python train.py --n_head=4 --activation="swiglu" --norm_place="pre" --norm_eps=1e-05 --positions="rope" --bias="none" --init="uniform" --init_std_qkv=0.0348 --optimizer="adamw" --lr=0.00225 --beta1=0.9 --grad_clip=1.0 --warmup_steps=506 --doc_mask=false --steps=5692
Each number is 50 + 15 x the weight over its row's rms, rounded and kept within 0 to 99. Layers, rows and columns count from 0. The size before them is the row's rms in percent of the matrix's.

# layer 13 MLP down (transposed), 704x256, rms 0.082, rows 612-628, columns 192-255
099:43 55 21 40 67 50 59 56 64 56 38 48 43 66 29 56 60 39 81 59 48 44 29 32 29 77 50 61 43 39 58 50 39 32 56 52 42 43 60 43 43 43 47 59 28 72 55 37 44 54 44 13 54 67 45 59 69 40 42 63 42 69 45 44
097:51 47 71 36 63 32 86 69 55 52 27 59 38 37 67 51 63 45 70 70 56 45 71 67 62 73 54 46 36 44 36 71 57 66 66 51 57 40 26 70 50 56 76 64 69 31 19 32 69 59 27 49 67 43 47 56 42 43 55 52 33 55 54 39
102:10 56 60 80 40 55 43 53 53 65 49 49 73 37 32 84 28 78 56 46 32 52 48 40 59 69 62 65 77 64 68 35 49 71 60 46 60 62 55 49 35 41 65 33 62 41 62 50 60 49 82 49 47 28 41 44 48 47 55 72 69 48 36 63
108:63 55 56 37 44 78 42 50 66 54 56 50 53 49 56 46 44 48 54 47 63 74 49 28 87 58 55 11 54 51 88 47 43 25 40 28 52 80 55 56 21 63 49 37 73 51 63 50 39 83 44 32 48 67 58 78 42 45 43 69 51 62 46 35
099:33 59 51 53 42 40 66 59 30 63 24 52 44 32 48 49 45 69 43 54 64 56 37 58 57 33 48 53 21 50 57 59 72 51 57 61 44 79 53 39 70 37 64 52 39 51 64 60 57 72 30 31 47 41 54 44 66 36 17 29 34 45 35 55
102:42 66 27 33 74 36 42 51 84 41 61 53 54 56 43 52 52 71 51 55 61 60 53 65 71 44 33 19 32 43 54 43 46 29 51 63 63 63 47 48 62 51 26 26 55 55 58 31 68 18 38 60 48 53 22 65 58 44 69 59 52 75 19 53
101:24 67 58 62 31 38 66 48 37 46 37 73 60 61 38 51 34 52 40 72 54 71 89 43 75 72 47 51 42 68 61 68 68 52 46 32 63 77 36 47 43 57 62 66 61 42 25 50 45 39 54 17 50 17 55 49 62 58 45 37 38 25 42 64
098:31 66 41 13 65 46 37 60 40 66 55 57 53 55 92 44 81 64 58 45 26 75 73 71 40 69 65 65 56 55 84 47 70 70 42 54 29 45 34 58 76 50 49 16 49 49 63 51 38 54 39 51 42 66 50 41 46 41 48 47 49 77 51 31
094:65 39 27 77 37 50 43 62 63 64 33 41 90 74 45 48 52 60 35 45 76 31 46 41 43 48 47 50 82 75 48 38 36 57 50 52 48 45 52 25 52 54 63 72 20 73 64 70 61 80 66 36 61 57 47 44 57 40 31 00 60 54 23 59
095:40 49 57 54 54 34 25 53 59 20 54 47 54 33 47 42 52 23 18 27 48 58 47 66 48 48 64 66 37 57 45 60 72 51 38 56 32 40 52 74 39 58 48 50 43 71 27 74 39 29 57 69 66 40 57 42 65 41 69 59 26 82 81 42
105:72 46 73 43 56 39 71 58 55 43 15 37 56 47 33 40 35 73 41 44 59 31 39 65 44 58 66 79 46 49 62 53 65 46 55 36 53 38 58 76 44 55 59 51 39 53 65 39 67 65 64 40 65 46 30 49 39 49 61 37 37 23 56 60
107:39 37 54 60 57 46 56 41 67 34 41 40 66 55 37 28 39 68 61 43 57 54 28 59 50 79 75 30 47 62 47 28 78 38 40 40 64 76 30 65 69 89 45 47 29 68 32 55 81 39 89 52 26 56 41 49 71 42 41 53 42 62 34 62
101:72 61 41 57 70 23 49 54 59 46 40 15 43 55 25 33 49 49 98 53 29 46 08 33 41 51 62 50 35 52 42 50 32 37 39 14 66 49 62 28 56 72 40 49 57 54 83 82 29 63 33 34 56 46 69 42 46 34 25 66 37 69 46 33
096:49 90 54 34 63 70 62 79 37 63 56 26 31 79 55 53 45 51 54 51 30 63 43 63 43 26 47 56 54 47 62 39 68 60 36 42 33 83 48 22 19 52 69 61 62 57 55 72 59 73 57 36 68 45 45 54 61 28 37 49 45 80 31 40
098:82 52 34 56 45 33 52 70 62 77 89 24 68 56 38 40 19 58 48 53 35 39 46 61 39 33 61 57 62 51 40 41 41 62 37 22 51 60 47 70 65 60 62 72 44 57 67 41 74 28 55 29 41 32 40 46 30 61 33 60 27 31 43 22
099:68 29 63 67 27 23 45 35 77 56 56 43 44 54 64 41 44 24 53 61 70 65 56 31 66 66 49 58 67 56 18 56 44 38 41 53 40 67 71 43 28 48 54 33 26 53 45 54 47 44 35 42 28 71 63 48 47 23 16 45 53 63 48 26
105:57 58 78 30 49 82 54 64 75 60 65 13 57 62 58 34 27 35 46 34 73 64 50 15 45 39 47 53 53 50 62 38 51 40 60 57 62 47 79 71 38 69 64 45 42 57 65 42 47 54 58 37 34 27 37 51 42 56 65 57 85 70 47 49
# layer 13 MLP gate, 704x256, rms 0.0971, rows 613-629, columns 192-255
093:31 56 54 66 45 49 17 57 45 32 39 55 52 42 44 10 59 54 43 54 38 44 31 29 48 64 50 43 40 28 72 56 39 61 51 64 54 58 56 53 39 24 42 69 37 57 90 26 66 40 49 57 49 72 69 49 34 60 52 55 09 57 58 54
099:33 34 66 43 56 54 41 39 47 39 58 77 59 52 49 46 28 56 39 54 46 35 26 52 49 65 52 69 68 52 66 70 50 52 48 67 41 34 34 27 68 50 48 40 50 45 33 35 49 93 65 58 54 38 44 70 51 51 45 40 59 51 38 59
108:09 52 42 16 41 52 15 56 56 47 51 49 32 60 41 37 19 68 73 60 51 60 42 63 76 61 53 64 72 65 41 54 46 64 65 43 43 55 59 38 48 49 45 47 36 46 37 57 54 50 46 36 80 52 55 63 63 28 41 70 32 68 49 42
088:40 29 40 46 52 77 39 62 38 53 17 58 25 31 62 37 48 54 53 46 48 53 37 51 61 35 67 35 17 50 51 49 41 62 42 46 64 30 01 40 65 44 48 47 48 48 46 49 74 60 40 34 39 50 55 57 53 32 47 46 43 58 14 56
098:55 58 65 62 69 66 66 56 71 56 76 55 26 75 60 47 66 59 38 46 46 36 24 71 56 56 53 58 74 67 28 49 62 38 60 78 30 31 31 56 57 49 33 66 22 31 55 43 37 54 60 44 52 44 50 46 47 54 65 47 61 48 69 34
101:47 22 47 40 40 49 79 67 47 40 55 61 50 37 37 46 47 71 74 64 43 42 43 48 51 54 51 36 41 91 29 46 48 57 59 61 67 65 56 65 77 30 12 34 30 61 63 53 71 39 57 46 17 50 70 65 44 31 45 23 50 60 33 73
087:42 41 44 39 35 52 24 18 47 63 75 59 62 63 59 40 46 51 55 85 48 41 39 63 44 68 46 53 50 53 38 43 48 67 55 36 62 50 32 48 63 52 37 17 47 28 47 70 22 68 67 53 39 26 40 63 34 41 42 51 43 54 51 74
082:35 37 62 48 34 36 57 70 63 37 64 19 63 68 50 30 39 59 35 59 64 46 60 34 55 77 53 44 33 46 35 58 41 41 56 51 57 60 81 50 39 66 59 52 29 67 49 17 69 54 81 77 36 67 70 82 53 27 51 52 44 59 36 40
085:44 75 54 33 30 62 38 47 48 43 13 39 58 57 42 20 34 40 72 71 22 56 55 60 62 68 18 56 67 28 39 43 34 52 32 55 42 79 72 69 60 60 61 54 40 61 52 43 61 72 57 51 59 56 75 45 77 48 55 49 70 58 41 27
118:44 39 69 38 53 41 72 25 44 43 54 28 56 64 42 34 55 43 58 64 47 46 46 43 38 22 60 45 33 65 29 22 38 57 52 48 77 50 40 62 45 49 26 72 67 49 81 46 44 45 76 64 30 49 47 30 60 55 67 41 53 64 58 94
113:47 64 75 26 75 65 37 47 60 69 37 37 49 48 47 63 60 64 78 67 48 75 40 57 48 65 45 45 58 26 70 62 51 68 50 53 41 34 55 37 46 43 62 45 68 55 45 26 55 73 46 49 61 44 60 53 23 60 58 52 40 61 52 54
111:64 44 77 35 62 49 41 45 68 60 76 46 70 57 43 47 63 44 60 38 34 56 23 70 52 35 52 73 26 21 74 67 19 51 38 19 45 46 44 47 48 91 61 42 64 63 64 47 56 42 59 51 38 58 61 29 64 17 65 60 64 77 34 65
088:60 48 46 25 33 33 54 55 67 49 69 61 53 62 55 80 45 76 71 41 22 60 32 59 66 61 64 39 67 38 65 38 53 56 68 37 55 35 45 57 42 59 40 52 36 54 58 22 54 45 70 42 41 47 47 55 48 33 17 44 34 53 72 58
110:47 27 39 16 54 63 37 50 52 36 32 57 09 68 53 12 31 58 55 53 44 43 44 35 56 69 79 38 40 51 53 51 76 50 63 51 75 15 17 28 40 70 45 25 60 40 49 43 49 76 64 48 51 34 62 75 72 30 42 39 26 57 62 45
103:34 54 45 50 31 40 54 34 71 33 60 44 36 39 23 66 21 38 57 77 42 79 79 51 57 47 39 57 41 73 41 44 46 54 52 28 49 46 65 33 43 41 44 61 19 45 62 61 47 75 40 59 60 51 33 53 43 53 07 25 62 62 41 78
093:77 65 59 68 55 38 40 51 71 22 57 49 53 51 57 42 44 57 57 60 49 38 28 40 43 48 62 51 51 33 81 59 56 55 36 34 57 49 39 51 51 40 66 56 40 33 30 52 47 21 48 49 45 61 70 53 49 39 47 29 17 50 36 25
092:25 50 74 23 60 42 33 54 74 39 53 49 46 32 48 39 42 44 25 46 55 90 40 63 46 48 45 76 42 40 76 35 43 40 28 50 86 55 49 55 63 21 37 54 39 58 41 38 55 37 31 42 41 60 70 47 48 18 30 11 59 60 61 59
# layer 13 MLP up, 704x256, rms 0.0822, rows 613-629, columns 192-255
098:58 50 54 49 61 43 65 54 53 77 62 47 35 44 41 44 59 52 68 31 40 61 48 48 59 60 50 59 42 58 56 37 53 69 57 39 48 77 18 62 55 60 57 38 48 59 13 39 62 55 28 52 74 28 55 33 49 46 59 48 61 71 39 67
099:66 55 76 45 20 54 47 62 53 63 75 57 53 58 50 54 57 46 52 57 49 34 64 52 72 29 54 44 55 72 76 35 32 63 59 57 35 55 41 45 33 84 38 38 64 38 56 43 46 38 58 47 84 56 55 24 88 53 70 64 21 24 52 64
109:32 54 40 42 35 78 48 51 59 43 36 78 61 44 72 54 72 44 60 21 51 63 80 59 65 36 79 75 44 62 60 37 20 39 13 26 72 38 53 44 37 41 67 40 67 27 39 69 51 59 11 58 59 55 63 48 49 95 60 64 40 45 37 76
102:63 62 54 49 54 57 33 59 48 32 35 34 65 56 43 27 36 13 34 47 36 54 69 58 75 62 57 54 41 56 44 65 22 68 27 59 27 65 84 57 61 62 72 59 67 66 48 46 48 76 28 62 59 60 32 41 39 52 58 53 30 31 82 40
101:42 58 55 17 56 77 87 37 34 54 62 60 39 62 21 51 53 53 55 38 69 40 38 60 74 67 18 42 40 60 45 49 70 61 53 27 53 30 69 61 33 34 37 64 64 68 67 33 60 55 28 54 40 36 14 70 66 60 36 31 35 54 42 58
098:40 67 39 54 60 43 58 55 73 65 67 23 44 46 58 40 51 29 47 38 28 52 43 56 35 31 75 35 41 87 34 35 34 59 36 65 57 34 60 53 75 41 73 52 43 33 68 66 48 35 37 68 66 57 74 66 47 63 42 62 56 46 48 59
101:49 21 47 58 34 77 53 58 40 24 59 59 43 46 58 56 38 39 83 51 71 51 53 16 47 41 63 44 38 36 30 38 68 46 30 21 48 51 50 51 66 63 47 54 38 39 39 51 43 50 23 61 41 60 56 68 39 33 71 44 44 42 33 41
096:55 60 50 66 57 65 31 60 43 80 46 36 35 37 28 62 55 66 33 39 31 57 26 32 57 46 70 31 74 69 59 65 49 49 61 51 41 22 50 47 48 60 47 56 53 60 28 49 54 21 17 72 56 64 62 45 38 58 45 40 60 43 51 27
096:69 39 44 71 64 59 54 23 36 50 49 28 51 53 42 53 73 43 52 48 49 22 69 56 40 60 55 66 38 42 63 27 43 45 51 40 73 54 33 51 34 25 37 64 68 63 51 64 34 76 50 79 16 62 41 10 71 22 55 42 57 50 21 53
105:48 72 53 29 59 30 30 63 60 24 60 71 62 39 65 80 24 62 69 57 51 46 46 45 53 49 48 63 55 72 50 56 38 45 20 55 78 54 39 33 59 53 17 56 26 79 26 41 35 53 56 45 69 17 56 45 34 60 57 38 62 38 46 27
106:40 63 19 56 58 45 44 57 53 67 59 44 63 61 60 43 32 68 54 35 40 76 47 63 47 56 29 68 42 60 54 51 77 75 33 37 39 59 60 17 66 53 37 43 57 43 48 65 64 27 72 74 32 53 22 43 45 27 23 45 57 47 35 48
101:54 64 54 45 36 58 44 34 65 38 37 86 47 32 42 67 86 39 61 51 57 39 61 51 57 54 44 25 47 49 65 44 30 60 29 53 49 47 63 82 34 33 39 38 53 56 36 41 52 48 19 61 35 23 56 53 41 45 31 47 59 62 42 40
093:58 64 67 26 52 64 06 28 22 61 37 46 50 49 49 37 49 48 67 49 41 52 51 49 56 46 42 45 29 36 33 48 42 33 59 21 49 36 53 82 49 75 60 27 70 73 60 40 52 24 64 44 48 59 26 56 67 38 59 57 48 53 12 31
100:35 87 40 50 42 57 31 21 66 63 60 25 47 39 58 56 61 30 37 41 60 42 30 51 37 61 26 46 72 15 66 40 34 63 34 95 12 61 42 70 51 48 26 57 50 40 51 23 45 32 44 56 61 70 47 56 44 53 69 48 37 59 57 59
100:81 23 41 56 37 78 52 76 38 54 53 54 31 38 38 61 61 77 63 58 72 32 55 47 44 30 52 43 74 24 65 35 40 61 21 69 58 67 41 36 86 67 65 60 40 54 64 51 37 46 59 50 28 67 55 61 81 48 38 59 63 39 39 51
102:45 32 91 56 45 61 45 53 72 63 68 46 62 68 27 38 39 39 36 62 59 75 32 44 54 05 66 58 61 48 31 68 56 21 75 71 66 65 67 63 58 49 48 50 50 48 78 49 45 53 68 55 53 62 57 52 57 37 44 25 61 42 36 44
096:64 64 52 37 75 63 53 49 09 92 73 46 43 51 47 61 56 56 51 44 39 55 66 38 47 87 71 45 41 60 40 50 29 60 53 26 42 37 37 41 43 48 57 79 53 46 44 72 71 65 32 54 63 60 59 39 34 54 52 55 57 60 59 36